{"n_kv_head": 2, "head_dim": 32, "d_mlp": 384, "vocab_size": 6724, "norm_place": "pre", "positions": "learned", "qk_norm": false, "bias": "all", "init_std_o": 0.00343, "init_std_up": 0.0168, "optimizer": "muon_variant", "beta1": 0.95, "seq_len": 1024, "doc_mask": true, "train_tokens": 108100000}
Each number is 500 + 25 x the weight over its row's rms, rounded and kept within 0 to 999. Layers, rows and columns count from 0. Numbers have three digits each. The size before them is the row's rms in percent of the matrix's.

# down: layer 3 MLP down (transposed), 384x64, rms 0.109, rows 221-320, columns 0-63
# up: layer 3 MLP up, 384x64, rms 0.323, rows 222-321, columns 0-63
down221 093:500522486493470535472530510502487519518496492517473510507489544539482486481463443498443492525503468543490501493500471526501494424495515514513502560506473506475502505545486496491514481473515508
up222 095:494525522503507527494526530472524479518537461517484484503540534468511510492520466521458491501490449514482524522496436470501501429469466497510502494500489521534517512553511509514507501473502488
down222 087:510529500508531498512517526512537538495539470470463500510509522553520469512479472479461515470490530504543519523479491502471445466482467517533480514550471511506484492501470503477459504492512493
up223 093:495525509492514476473526494494490510538472489482501496536535490482521505509483495513471514498494498467493515525514526505482507461511541513478520502506474479511508508526558437565456484492490426
down223 090:487512468544482481493549530473459477528468511497502496493436477504485525518516509528457471496538493489498483546516499538508492493490527521483514492480488511518474477473537494485514547543470475
up224 094:523476500515476493480536495498498559491498512519449512465520504477487443488548484492503475494543506501505533506449535513479535520476513470513526457516490522553486497475507476510500466496514477
down224 121:491499493517484520498510510493477487530496510482447514533515531544476465459534494488464506471523465508521487505489506497489537516486503501521533511547483466557430505502477467501498477521528533
up225 098:518508442488529519501520530508489524476519506529486500459473483505482547442514492502531516579472479500511457517506502515509494536468523488472490518481468504513508522497496532476492481472503539
down225 105:526504471494525464511482447514513459515497527505517479525510525503494504570525521492515465462554536504484477508490481524467485494471515480512496464533522512497490480497509496501454543536495468
up226 127:485484504516440474479518546521470506487482518517463495547516498495484492466526481516511482525503556468476495498501513512467503548544463546493532511490502460528475487469523487472515506518489487
down226 130:488499519504499497474517494484504509486509444500526535532484527475491525497507473515490460505514519512520504503504481460453466538493455550503446501466504513501486515479551548496530480486551498
up227 127:565534500489492493511491498510495497506518477535439517497511519486538501505492493518492502513464474477499471436492557508471490548533476472469493504546501516503506500477483489540459503531497506
down227 139:513470505442504463501499504459501500495573524508496523474477476468509498450514513571521501507486487490494509499508536507501502523501535504461471515518461504478470490530505473490531508532484531
up228 084:548480501470509484499554508492484496514519507524528517537465472473483532526501487510509473473531514491456481488484470490480475474475470502556506489511485501523499494553553463478492475508519459
down228 072:513524533482494520515496493501511481488476499449484491534527526486530478512483501515472509497496540478547479494442512517495520518530556481411539486481490507489493518492499455508498494500506522
up229 097:483446530489490459523494542507457486482497530492469499507528521458511488474495541470523538485513508512500503501531553474470515516532480496458508491482500519510493486531536486518512503496434474
down229 102:492491480478487479514463492519516472506532499565513495464523512543475522485510494522465500498486496526502475517528503488479476475534502566506473501555537500477486490488544528489490531502485448
up230 119:534496451501516511492501515486514527490514519501459478456485488496514469479537533482496493528511498499453506511526536542464550517466533507509493484491485489505467485487461521490460541475513557
down230 127:530490495495528488532499518466495515489448511470534480522496482470514476509424493490484503483518523490537534505530460502497476480468478481523518501503549537513505457524536533476534481507505515
up231 118:523484487540477530482460517532514459457486516533501485510523510512504427498475462518500521497485478495448492485510493471489511504530482493494480518480506524525507511527498507467521532528463561
down231 114:462513499500538514506460514491505508475512539523476490513527473477456468468482461476483511541525464535531496515501509490526499539484549474422485521508510492504499540518491510522527502509492495
up232 091:509502501526535463505488521551507480489523531515470515541516438465476464461499494503552527498457512459495478510484500512524493489502501491502537484493505472530465490495480510527483523473556508
down232 088:496484456472511500489469488473530504462549493526488474497514525542506511559472519510475515513500454543527476542521481496521513509504481507494452481538515486461516494526529498450510485493490483
up233 104:472516522471519470518488497532513496496484482459485544510534499523517482461492514499471505510490519480533537564506472493502533537483491506532478487493526520510488520520490462502475452426492498
down233 100:500473537493515503501471522527502532469516484481494491508517509514521529445471440482473529524496485486498540519467477537531469507492481481537489470482538505504551454519492478508534508463497511
up234 098:480567482508501513484506500473494566507512504502515546491465461460510480483503472460544470514481517507497458489480550478478474509516498503525510529483498522477512492505522489471556511518493513
down234 100:502508501505464507494445507489521499498499523536532456499526532513483490499522514526459524494526473485516498544529469492525503510496501473517510462478528533474499484534459464541464537475500447
up235 088:494540493501503514501477548497488501504547459541529535470558515505474481474490511517527492537459509514475523521504458491473508530541499509489489485506529504501515476466484487470484466465491452
down235 081:502561459511518489506495516489479441500479500531496513543496519483470486516464490525500472507517494485525502497484472478505473505570512471521493522503479521516496496485498576467499458500488533
up236 080:497536488488536414496489515515463492515513494488480521496470487452511469495543521500506514509480550480507524528501526503483524542492536495537470489541483484504500448522510489499503503464516491
down236 061:460537493483521442524517513504505492490520471505485555520507499507531509495509484503470515487495509490529541556467486541482503491486532512509465460493460451489515506518475462475482521518519464
up237 112:507480519533499490508509486494491563460543517539444512496506523497471482496568481529545503505504506497521507518500491496480503498494474521500497459499490474519485473504502495498492508448472426
down237 118:493450540477513517523520477522524483498495457500496544490503530526513502495462494500528482479481515503555471527524491509497480505504510545489452508495512478462502551508425499523485509478514479
up238 092:532492495512493515477523520501527503557496522529440511500486542478488499488469498519486474504538472533497474522508456484465508475421482519519507495494480506510513517570505508522490518501489502
down238 095:520479520504507502491498529504541513547526503510432495508496534495498493504476471516472463509544474505510499510518488518481465499434471494513465499529477493547508496557470523484464521481503480
up239 118:512508543536485519504519527525510457468538505490536491470528523554520493445486497476463516480540491468508506526473477523526530531478483474525503501490473502502508504473464488527462502457495492
down239 099:525510545510495514480482521468497526496521486465534517513466490514502528478506496499567485535438525498495496457492490463503502543478470488492500494486496482542500475483492474533544469539472510
up240 104:516486497518471519483517529497458529491545508452498541470481481530468516483469471518482496490521495504472553476539503546500472486463526492516528512470520509540496474472512537487467470494516494
down240 098:512535464506555506482479479515524475506461520512455486482504500522535496497467531467538495455506512530538471507468498471505524501527500536496508471510527479469527489496469459478489529506453518
up241 112:502496471522465511471509539524473480483528524480488473522473497508510490470492477543469457516533514494466515450522475530478538549520524491475506495508487553508505511479522475497543477460492484
down241 125:549520498490509513502509481512485501497475501478494536543520541544503473538469516524448527437532462468498474465502472487508498526504483504519484545531491511485506484481494467532485476502515466
up242 085:530510501494501536496498545499509492558548427517499523529533496508523509476473510483510486512473533494465483522507430440496496518503492492503475497487498507475493503494513492469487517500522548
down242 080:488501542486476484529459485496526536487511472491516472493510499536537499502526511469509523487544528469528512529491487453514511496536518507504490448468515482475496490518464446503527472479479552
up243 104:518545495525470440442492528497515517471503460522486486529497502456478506488474512494511519536521491525469501502506461530494499465518485501493463507549548507502502500507490549503538474488501530
down243 104:475498522531454514507530483486514467495432509497530467493496484490524486511502521513475444525531477521487507507504492526532503493511510500490525513492538455448531485512550495438520504510514507
up244 076:523503512478543497507493514500516454487547445468512509501517494506496516518484541526485457528505526496534500543527508535526526473507449510493498517512513493480460483498498482464464512449539478
down244 059:535480544500495525516533539485508551493485462487497522450504514544486465483486483501497506504470484522493484507486474514515500459446488520521503505517522495529498528463483468508555466475502457
up245 085:508493489507503500528507524509515487557514481506441516526535544529492489521475473504481480519542499528525478528488495518460523467439468528520491496492480489493514516563517470484497523471503480
down245 099:460490551490526471497480536522538555520525490514456505529493503497513491506498464524504454503521498496497530491498509542480484495439519473510456523503473490549499480528491511489496518471489462
up246 098:489472536494549453486527507496515491497512506511484468515505506518520473513514512465482503501486541491528484466499542486510501465459497448528528524453518462565501539488501525498490475468496515
down246 106:519503505466546480522515495503492492458541478479507487519510477548493520513495538512487540474499529454489455440523506499489488470536473547495514482505537496516509489535451513496466488497513495
up247 096:480457504493508482503511470542463508480503506516442497534483515523484510492504494483481470519543485532517526525537518472509496501518471499538508485448502471516479513575543496493489465479512485
down247 077:505507549506529515479532475511509520492530473490539529467490483507497486502480465521488486504442535513485497503431480497465530471514476537492540479503495537525513505515551517521488478513482465
up248 103:528471527469500469493539518509492470507538526525489501529493535495508500484519482481534480514533508513495527492482450520491479457446522467536501445496523486521471499553497538502486480468506510
down248 117:490503494484493485531526497523505499504485513544430520589477523524499496501479481480456471527509491509482519508476475512470489474483486500493534540526456500536489501532494503492510498448503509
up249 099:507487505457514512502491536448537490537465487508522513472465517506466497477484502513495529546455530476458519518477470457519502520487460519517485472512506520514536487483519492501535548517530509
down249 102:469498475556515463492497498477499495479518534563455538507509538499493481494505518470493501472550512537522500503491503534510527480487516501488511485527467465533467506469474500476531483509447490
up250 102:520501527508520511516504513508529506473538506493454506505522532507529511483501469445460483489502469500471488502508498492525535515504432498481511499488505509527538513520453505474426511551485498
down250 103:474502552488473512499526526500533531485526496491469501490515498508492494483456490506490493491474526537508546495492431534518520496523491490499507490507499445504576512466511462524511472499518466
up251 086:500516570453510491495496556515489457538480503515468552549480499477508496482523491466510519487528486508468532514494471522518510521477469478480487502460483523482485525537496493502488527476496473
down251 080:504503545525493488539480538502532499521518501473492500544501540527482461514454478461465484506492530535522513508461537499460493486482503477504497526522502491503481464559486499480471475459497524
up252 103:511494456501499479483475538445478546530508499529484518480481502510482469472486517508532486529484534466469539514507513483481513482528498509510532483492485558557489484525471488459515471482501528
down252 102:498475498552503498485492520500465507501509485500544513502506505524499419526485448499476511439486460525488532528519499465493500514495488515554510492505498479513527496500498475450535481521527511
up253 096:520487450491520510472469497505514553498527471489493476516535515516541450476525450474496477502484500501503458533472499506497520497530447491481507530504508499517505502479518550480491550526476530
down253 086:485490530518489466442481473505505494460503484479504487527441463524508522461541506536482549479537531505496461526501463494516497533479515516483484520524490480515454505492512493530480524499528510
up254 088:498525498518494442477494512466512489536497477525458459527475488479492485506536505513531493453483546472539537509509439511522479516502496481508496507467506521509553519500512504557500508487497480
down254 102:493465524517505513486479514545485456511514506473512491486526534526517487495483502490454542479536498523502527523487504490558478443457522483506525492490520484493510483486539517431509510469524505
up255 120:556483476487491510478503514533492487498520481537519479460509512486513497526512489555532489542481492496447495467522483494503496530529493500486491524498470491462508482420481514547484525522496520
down255 124:486465520492493423479489494480469504450533469489528478499526489538492499495493474528487567475519505487505499492520542508511472511490489545511501476492534501492512478515519478533552514520472499
up256 119:500501473505481513485504550477500476525517551547496485481528481494500506511506505507490486497467532498462565468503558460513486491490507509515521509483492473546495451464524475479482508454482506
down256 130:495491445510477521504472499463540465528521531505524490518513521499524523488465516511473504486518522535491506498499448433502458465473495467520502491503507486507538474513521516503536526493475551
up257 070:515493522507511498507481533513485483554517483512460552490501579487523461493500484506495502553516493556525502502523482481489474457455494472504475509499497499510483547523518502513497493465500471
down257 072:528514550457517494500481545519541529485522503533459481495503532496516474506497450525494469536507508495495511508501505529522470469496456455487492560489483471495505484510453516498503528463501504
up258 103:539477494507476469528498523476485504530514509531456470525508482534553528509493470483532497510476491503477491453473508476501502524542464487481549493549488537501512497494509510492476499452457521
down258 102:506494487509509489549517494492524445523528491489501478506492491510483528493515485453501492482501463535514501471447516488483512520534558476475575480545478527472520502499472489495466516506484510
up259 110:469508503501500502477540504470517502491465490516528497485499477465511497528504450498510463482553481507494498563495509475468525505507454513510532562494460496494534479479515488499536537545480507
down259 111:565519497519503550464483506488471538536457539517515516490494489452500448538524496502499464517529462519505483508503512480508508493470511471509501461460499525482507500500496498524448527486499501
up260 114:517483550499455526531486527533523443491523485504465527533512513506477462515452516466517506478476487491497467507495452516513521483478505471511477537508481521512513543485495545498475489537499518
down260 121:509490535463476514515443499570519471515531467505505509498536491497459493525482467466483426497497478527476494483495534529495469535508477494499489515515514488487522506533497542497519508504524515
up261 092:485526527503511500514521526535439456541512481523443472512527481509496534502498491526525485532530489514467537481480509479489491475484513486525510475503476501517488496556501454485523532475461513
down261 080:523457473527463517539507487499484498505471504542460461516517503467489527517531502520527483511550505519522502527501480480504445496496517466500507490488479435502507514506492508494511508478426522
up262 122:512510457542496492483467546509502495541533510525476467508488535515501515508500499516506468543527495453473466487453504449518497517516497494467500508495516463504542499509551491487485491494557480
down262 125:551502500522526502500463542536532544550471473484498499499492518459497529529544505503505463521540504492499464474508504478478507473520432474475502493493523496500510502491480496496485502474544471
up263 089:527537591508535486512507504465519494494492477499453513500498509468525509501498481522464526485501471500486553515518506499484500482447507525491500517495469478468528491511481503558526512481476477
down263 089:524517495478505511513537503491573516498544460498458492505507542509485511522472527487478497481504484525515499538491492528491494458477512483525469508530499512490511514506426496520440523471506512
up264 091:500485526554498478495464518506532515496541509476479506470498510496523490494524491513446494505500571514514492554524473478514496499548462488544518534515491517513501502510489483460485462472480468
down264 111:493476540509524507490496511505507509461534458456505455513505500510510510499488496491484528536507503492476532585499513521525509474481487509529441501480501468504485513512465513474562474489519492
up265 082:497482490528525501553485561487458430518500511556493509497537498486510481492453524528510490520482509537463528482498455484490511497516527480524495509498525499488489455477474500486512491485474480
down265 093:497528514477509484497479506533514446481507484502521485587517520523487480506488502514484516482484471495508516485538481522501488491535501489567452501538514490530470486495504523540462475470489479
up266 092:513497507463478504496501501441510503512469546515484513547504461485523488525498461497495509521500531520481521506452517515490501529512517481503510538485446497444533509468487462509557511531482504
down266 098:487497500509524533526490479513475500491498466477513466451518524489525519481502545491473539529518480516521501542577515495457520529456530512499467479504460491488491501501457474526478502490495518
up267 142:485503549480520458474490465528497511472505504463487503478527518494492515462492487490523504483525514465555531521497503536487555523465521509553480499513496509525505491504528494488436465466501501
down267 143:489471529469538521473501470531516506459560507457509489489508510514552506466484477493512492521490469489510534517475541488530504500489494512536456452454532507481532511518511495500513509461483510
up268 126:507527533515489476539484523514502455504519522543536501475492503484505567491485469494487493490515494506517528495525523495481455488465528438494506508470464507466564486501519479521492519486513473
down268 137:523482538495485480547510517528447452506495478518507513493482502534520523473501489481512517462485469473505509478470556540491480502471509500513524501480443476519487485507542484509501517520547540
up269 116:482492489476519492482495478540520524471478512499481503529508498541516487559526471452508465514521512485498494474499486480509466555502539502513498554476521459493508483469562511503472510472525503
down269 122:466462567483499510512531497458471535463488488547505481484504454548561508507500496549493500508478514518431491493502484501493525481487518510509510491510503500515494493489475493498540510534510489
up270 113:465502452497469486457538510564462481501538512494475506504490485466543494464527477490527477478553506492523466489522506463497507505499507492494484505497504491521542507516539472463486526504503542
down270 106:514442520478501457516466485504515530509489486501513490472497461511485497508507550484505548498524519493453535528512542513495449526469485498542512516516501501560492480524480505490472484503473464
up271 123:514497501497502489542469537486516489491497472497501490548479477457474532570505479536469497501480512509504495447477503510548457497504466489505514499457519503510501485509516491550561515495488515
down271 115:526511517488515499489446523521502510478512472543481486564481501439494480513524521557457499516490461486495510510475490503525468492474533503490463521467503477500534488490556502497505499524490519
up272 089:505490494506469516543524576515504523523517487490485493453497501515476522469496522506481507519505538517477476529500483480507485507465536514491501503455495486456552537517516445465520537486498487
down272 077:494517493494502502521496533477484556555500504497453519475520509497511478473474520493515507515467519514492528435502472515446518494498538529501458512519499524499542483550483481478514475501466475
up273 120:530488497503516467450512490545460535491521516496515470513530524514501493501538487503530476492504546464476505480477499464514493525515508499505500471487478516495538467469541448491534526501528445
down273 120:568470497497532477482493489502485467490503539469476509497511494492474483497534514491508539449498512524516546475480509473489479483521468493471469492485527526488545499503515503484577523481498527
up274 100:527509493451458498482539500479457538482504511517502504502498522453503487499544514463514505493513504483506497500493495533477494478470500510508538481550468519551514429556493497494505489469509506
down274 109:502505491487508525529535473512499545513482506502448527531506548530486473496493476494494490504489475513502500512481457464478465514487470505544549503486442480530504475557520535481504471486519506
up275 094:525513498472541504518494504484472492485497526499498511518486491476498453558527485504549476466486499438525472492504543470504455512567534506530505506470480482493486504534511471486497496531500503
down275 098:474482523506466516478524463461494519509488485557527533478533512474520564504514490482495519506466511466508492491489485541530528519519494552483485507507481495486513498475475481508498487531432476
up276 122:503498530471532504504520525470467487525475511492470475528541552485523495531531465513460521507512502500480532518495472522494466459461500508486486503501564478507492484526488522506502487440515464
down276 110:503535542479518547500499477511502537486457484520474472473497534491525498528530489524482513489511493488503525506495484507517496452506505482510474475513508461531501527536531485524464484413530498
up277 072:522482508510529492466519508486483525480472490519500519508503520492500497519465447488475490477485534499533460509495502478508478495464488446584511492491515495523510467534553520511549494496509535
down277 075:513537519467470519536503517487540516448507467561515506510500501493500447541509512494507483508506460518481495529486515526536461503503505485478506505512449496536486509521464480465478525492454510
up278 080:514502544474533510471506512454544492511481516467446523508456506515507492513497470525487478515523483475479508547485505524471531529436528522515471493503512462496503490515509502537518541492482473
down278 085:520531527515507509495490508470565498487530508488445509525489554513493459521504483527475483529506474513481501554489519518475488467480516505516451509519494457522491517530477513512465478453492501
up279 112:507545466547489487483489508486515471522516471477448507509502483493511482503500505529522479536485547500466530485511503523510490504508476537522513505489462499553434487487455477467471479514534483
down279 114:470548537523507492520506515538487514517497471439547543489519484526483498508486484524473516458475503502454531484490485495529516458462493535505508514476465498522524503492529497455501470527508486
up280 119:520486499479507492462513495528468486520516495523503446541506503471544545524475470509480519511521475500498496458520487482494496522507514494485490535575494505476538474502555459467488476481499489
down280 136:475536462497481479516555471512482488484547489499477472491507478506511497516502520539566509508499500550516518482506525488510502502480462492489477507456512525473504460528500473574479497495488487
up281 100:517533451487458521467442495498482502498491483507551497537501553516522525475476457476483497479498474489499526491520475515500523519496479492524467505503487545519547499518516524491542483478505539
down281 102:469499465517511491490458492513541496477467510541495478446447527513486493515475513465512458516503507478531514461503486490551521483523533525475531501500559471495513468488534488509514498519509500
up282 083:514511533506533491512520529488494539506514488536514516534559507471479432501479505526468479469483525506485524553511476468495470494496491488554501492495518464475498469519523465457507498488510487
down282 087:518523536483510508495482507487523525488530448520465500524529524523519469513457485500507519496501479483511503550479468555476477501498491468494491479531456494555531513523459464461509533505498497
up283 115:480495547522504485500495482509479534565472482507500526461517509476516558510499465502466468522474508518510546525473476459508477515469490497487513486493494490458561491504515500498513526461523482
down283 104:498468471531501482513473518470509523489506481507482500493488488507543536474458511541507516485499491468517556522523498506495518479495489459536471419490531514536489470512509510522483532473505536
up284 113:500501528516503508483466488504532495506494455496458518540535547503508447471487490474459515516504481510493500483517496491516504491493463483471476491499465542532457538507563534512507485500474543
down284 110:497511459506487507466503496527508491535505502498494496526538489510506491497472485459486533469482494578471467537552519515474476502455455516479500520512456489511484536522482511514521538524514493
up285 098:497500511534514500501542535485487503502511516509445517483531517468504513512486463496496484496487461526462536554519425492503487462480438516526517471488504518536508510536500519488498523481494506
down285 086:501540534520501529492517526494553537514503517520468486495527532516544486517468487472468470487465503540485506513498497507418453503468490510512479518505462524475475489500489508475472516477500498
up286 100:519491508495507462510474505501506493471501447517437456521504477507499461543464503488450519497499449497484475487507507497500503537485508547534487503529499486502508560502507507508526513542492544
down286 090:478521492499500545500523506460535488506535501478522536521510536434482492497494512468524492454493496511514500523426537505491505522522455496547488487496512471510499490478479500497491523530462469
up287 106:520516521506523484509491501466520526549518496502500513521500526520481516499455495485492490485502518503519494516496434491538478502472436510566518473489542501459526502514499534456527485509489460
down287 107:506489479517484516512538544478436499505490519489484515495515519439491493448481514499498485486534483474499558503544540513474493511483500507508482515479522525527460455485520499509520476496540533
up288 114:504474515506510522536531542497523471507524508503478503529530488514528525499462523475482535483476520487460468443475551523482507552505496484529484539495479525499500471454517515492469470477507492
down288 109:536483501501499463515513560505507513522529531506497518496457463516467507499495490516523495460518482466528529475495515484478489505502535465536546491465529543485477454534471525485464498487480482
up289 106:493472511470520491486517532496462474523474542507499512554459510528520533505517491474556469544493519504511490461494504517499529499476507513561509502466517496517458464491491455499505476472512514
down289 102:490518519492486484510505476488501481520500461527562501456517499508476504499465549475539515496508485526486515515522518478547493440529495495478527521511476513467493541477478449470534500504463507
up290 121:495533480471470474530516485507466526500478505538490506494541495510523492529503482493507507467505499506492535477466514453511476474506520483491541567507425483510544484526510500498463536498513503
down290 104:451540477476459504490518493459510526501543470489488523498495501551526509491505494509490485482479456545476471517541494519514478526466490482554512486537489483506525489488475524463535515518526481
up291 108:510529484524495506479512541498498492543534468484512539499475462451495513468473521520524466498486496476500500556536481470470511529475494547488497481487492539499465530463505525485471478467514521
down291 094:462491491488500517467551497495482451500535522489494540493514516508492506506485531505481459537501485475494490540485500521479513559502478512498486484479527514502470532463567540474475458481514495
up292 093:481518464506505503470470480497478512504514454475455504523545494501494499530482463493520508491553490502530513515575514492512479504500540500487489490489513476536491531535540498518437486497498470
down292 104:531542487555507492515491505498471503553500511527484513476475504493456507544493468524505505481538455491479512531491484477453463493442519504454498527499481513511493514512512493486512544525475477
up293 105:511460481492480481461485532493470506516461530505496514526528485515460474496489509516524497517525511502516487458527463503510456525487512530490490539546530486538495458483552527491487472526493452
down293 123:475540479504486523477511508461466499476525498502498521501501507514493489485479508530501466565543503536505509565504466490474467551491535535475484472508500510478473485474527483509511465486535470
up294 095:494523460504532519491512487519500503439500530491511478509507487487473513512449475491531521461492508528489455509505495522554467499487493538571493544474497506515511503540512514475473500529492468
down294 106:523462505447450516524535519486491515523493522439504505502527502519494462502517529479531459512506501483520498486513495510524503518485474496499496466499548516506446475493529488564493496453506515
up295 098:509515494499518513461442516502504518543481509479496475548512514534493468471489537471438506498502514467472526487515556507505536528498519475520518538469465487521509503492515478455497471491501508
down295 092:472447502475518453549506499483524527536470522507486513507454453492481502483468493541516496499502475514519480500530501462497544499472506488538501489521554509463473492536477505527498512472483499
up296 116:510541462469515545506479502488520479469505449497533504532469572474491478506494486529475524510522484514491495486520487499526491483485499513498499495512467512570530513513490462481461482492545509
down296 112:504561489488513524510491551546528481528483475496499490533463502459543452527495499511516470494492516504470457531488464521467495509507504516485514524509529493513488545470503492491502449492462499
up297 106:494478459503499516485483477498467511538514488496518497487533499520484461459517537533498496504464539488489489470503540494503507501470502511526460523527435492566493475502545467481533480518509492
down297 099:496527522509531527522484498455478502478531530483479488495476461462431474487483512502533475558514442511510525521519487508515479483486543461504501524522533474499494495513496532515529491501506519
up298 088:492490507496517458503539532463511523545486469474476521571500487486474543501436481470496450484469508470543522507506504473505515514501491492505500511506532513502522468513509491543524501497476485
down298 088:473543520470498497516488479517490471503485466535511527486492504500526502497495519479465550511504479542475514523477526523496509469496494501497524525553428500538498510525446480498481518456536506
up299 085:535464487523529473485499523458522551470525516504475546526501476492519535488471478473470485513514460491528527487480508507479502519478508530492497443472484477512487504514508540531521496486558511
down299 103:527512505540443505493530477518446485543468515447486495514561487538509496506539525519520540507469506510501462475475489483505519463521466502515519512507491494488503513500491488484524492523462466
up300 105:496476526514508530504520488504515518512498498518450494488530548506489454512478493494481489488529477549496495518505442471469485465432506526548498509500499482515522516577514509496505521498503497
down300 116:510482524485489518505508502542532552504510483502435478503522539516504484507468460489503493495523486505538512510504450512473470466456479490512474522530461490544521503558465513481500504496519499
up301 090:504501472486503463491472482521492477514511496505538494557468493504459494467490464494486564492510490522495498512499505458502501469484502473540500549509494545505560520549511531469507479495525486
down301 095:525456511496492498546493465540510527520510493466472505442489488485497486479489514497544513523528496485498487489453481484515515491501504489553498496504471548503503524567439497519479495503472518
up302 072:564483485519479499508509527495531505519487502512482485507486504496522554486461484469512528514526499463480504559490477488511499482469521464485510569479495478504508527525487494457463500505527546
down302 086:499527522482497468527480507540509539480509507496523494458547510527538499469479498518532514518496499465476532508518544527513481460518468469522473509513488482523485455495503483524480438457513519
up303 100:468507475500478531500526502471544516489469498502480545481530505486504518514467456472476512515501479528431555495480516513473496507494526530524522516516487481511492436500488530504467485494535525
down303 077:508516479488474469477491510533469532472512505509505525522489481546560484492508479473509477473479555552488498461534494502475456511509529530464509509526500487491477450482507466490515513534504487
up304 104:500537467489490540494500505488517532511517442508479494528492468514503485565508421504480470501482513498494472508489471477487485500520505498534521513492536470509529498477544534465495522492525528
down304 089:489473497526471512497509465527448507483539535500536498529474475516530530519514499485509451494514526499484491457534492486500557513529526521471493527472493514461432501474506501500527479513514498
up305 103:523478509468501494523525515528506505488514434516487574526501454502516465512492494487496496490445525510486497491473491519528499474500531515497464498513453483513479514502471480520538480532530545
down305 117:520487471478509462528493492494499530479517527507497554530550535518519511528521498488533471491518497550484487478494503429438470487527468480526485468500513512499471488467514533498498496491498489
up306 116:514508509461502474475515491449506511457482562500529479530521486534519484494513498472517500506486516488485485483483540520542503497557466491469525524507488494482503500450527461506525479510499443
down306 116:480488508496494530512490499556524483548500467525446501475488500486507502479467507519450504487518486507512498557505450478496516491468490492537510481527462497515522507548457537496478506491504547
up307 090:483519547491539473482501512483474464501470523491478505526527506461541542508507510487520505516487499521460532539459494521501488495478470491544489463507538514528491441532502505470524478464520501
down307 093:509487506504497509567541523482502512492431506506479489491523526459481491561466483486486467449519509502478530482490492472506510490529503480525499504503522516507540500511518494515531439487467511
up308 080:510516494490497484474496532488490519542497461554479528498479468527494461511483452494484498496489503516471508554493510474526475522511477459529547497484449522499496512505550479520502516479533459
down308 079:482554511483527491468510526504539466476504475464511524512492518504536463490465462449486528490504495487520488541487513502520503509472482485514462528488495493510537513523486529479515491475559554
up309 068:513513481485478478495517498500557531466479441533489495525550516498509475507541479503470492562476500510470504493502528453521463496500527485514481518473491516486489520517553482488500457501523517
down309 076:507487519463510472482520517514546524471522502521490472557508505516514442490495466489485508531461530486479487517458518526516446476502514518494502550537486494513496492485526470461512498484526462
up310 076:496519513489500541489509531451491471456495477509522540455562522476518505520441524518514513523481515499483529510504508487508508514503465518538488506500514496540555467498504508487497457503474463
down310 076:528516534512509534502522520490533531472545490495481512496532490475546486548520472482493488495497496477477518564462515531506495505474481511491487512476457461516481521490461448462480522489514504
up311 107:545481510479486479479513498482527525470517495497540499513437479435501484549520487472530522455505487471520457518496528486544487480532464483511546526513505516508510501498488475521479499508491503
down311 096:532498523497482511483477520478520493496466514496490497532473518472448470488510479446473510524547506462540536487516497526509497486509526461534522459499467518530525504498533501544463472471509495
up312 090:524526447482494536528501507501490508481549471533495518503529509515510506527514458530435495521492508513462489516513474499502496530525504526481505499532497491486549471465487506450453477473508467
down312 083:513533494527505489490492503530508498487477513523506515535527482533478465496470519488516490454488502481474461471523499498515516514534524493499520485550482503545424498457485504469509451510550498
up313 117:495476522499522453481474473544526488513506478491508523489501463447513458477444520533501487507466541532509496528504505489488546469482502481486480489549510542499519497530503482485529476532489527
down313 119:446523508490484473488509541504506520512519515475524528494502467492512504473484507503518558506503538467455463482494530522513501465488500468475495495494458505539533557538518452481510511514487476
up314 114:484539554487541455501520490491518528479509443469527515511505507444504479486497524507516503470504514503517455535523517481490508445519482475478516470541498531510496512501516461531476489500496472
down314 099:500489511516477480529487517489494461526468505433466534479512490480529528492467510501524500487504499481498541523501539522517484458471555476465494459493464561530507504519532484491503491510506501
up315 085:476480510514530466514489489537530452529525455497447536506510485483563465512527498513462507523484491475478485470499477517499488471459543529510463528522516481524505519519510520487476502506520511
down315 078:481486521474499522561521526498512508463537486497478481524510520501481475502503451551470501525485540539494501500498440513475478460473510516492478545526525459498489473511462500493534502503504497
up316 073:527505537504503537522507529469541471509488475494511552551486494489501515527458507484494470476507536502479473510513469519533507475488504508460568477478510488501476516517455473502507549480503494
down316 085:481539501463505498511513480522472521451556501485548437517499475518537481501537482511517529515503494540483494510501487510514502499518492476520485509502438528483525507514487485481463458488540474
up317 090:477517532457512474501502514476576460493496496464509521507462458475507491488460500507472534468469537483509485497510511490558504509503507500510530497518511545489516499483528484474541456513514497
down317 084:467476486501527530502478484514484517508484506548484505489505479458506512482495531490531524505496522511490506548533527483470487524461467558471517502468450490524463519509434475511489534491514504
up318 102:521470498510482526526520508494511511517451519511508495551534489488540507512463518488550486504492528526472528481486479527483485498519504473538530509490444483519485454524494454522460480457499515
down318 106:460501525491492496523528487487545508533530441493487518505533481529511534518448486429522472483472464512534495480543491484500482484510467519528509501481451513491513494525512495525481490514492513
up319 076:567473498505492494454492568463512495488506494502516536510492457475512482476473501522541519521466488478468477539535515507530469527506466485492506470529514510540504485474496482504487521482473499
down319 080:480551519503484484494485570483503497503507487477470498497473537505515482502477498494464539518514497501477482511526524496437492562454541477511471489517519523533482510500505495471472490535477476
up320 073:472494503461486495502557489467515500494499496505489540465505515505496552488521448485518493512454518537475540523522524475538522517507465509495511475491503485511542524452453486498475521482512468
down320 075:476497477527489506486497483546513528488551400543499504493473462519466483489503489510523503483485473504526458524521484515502497488534502464520512474534499511542503522529481509509511476501486509
up321 082:545512492512491471508468485479506479482525484493499479456492516547541471532482501450501493480516486496479493525529471463477483533516481494538498522510514513475460516534543520501496558532503542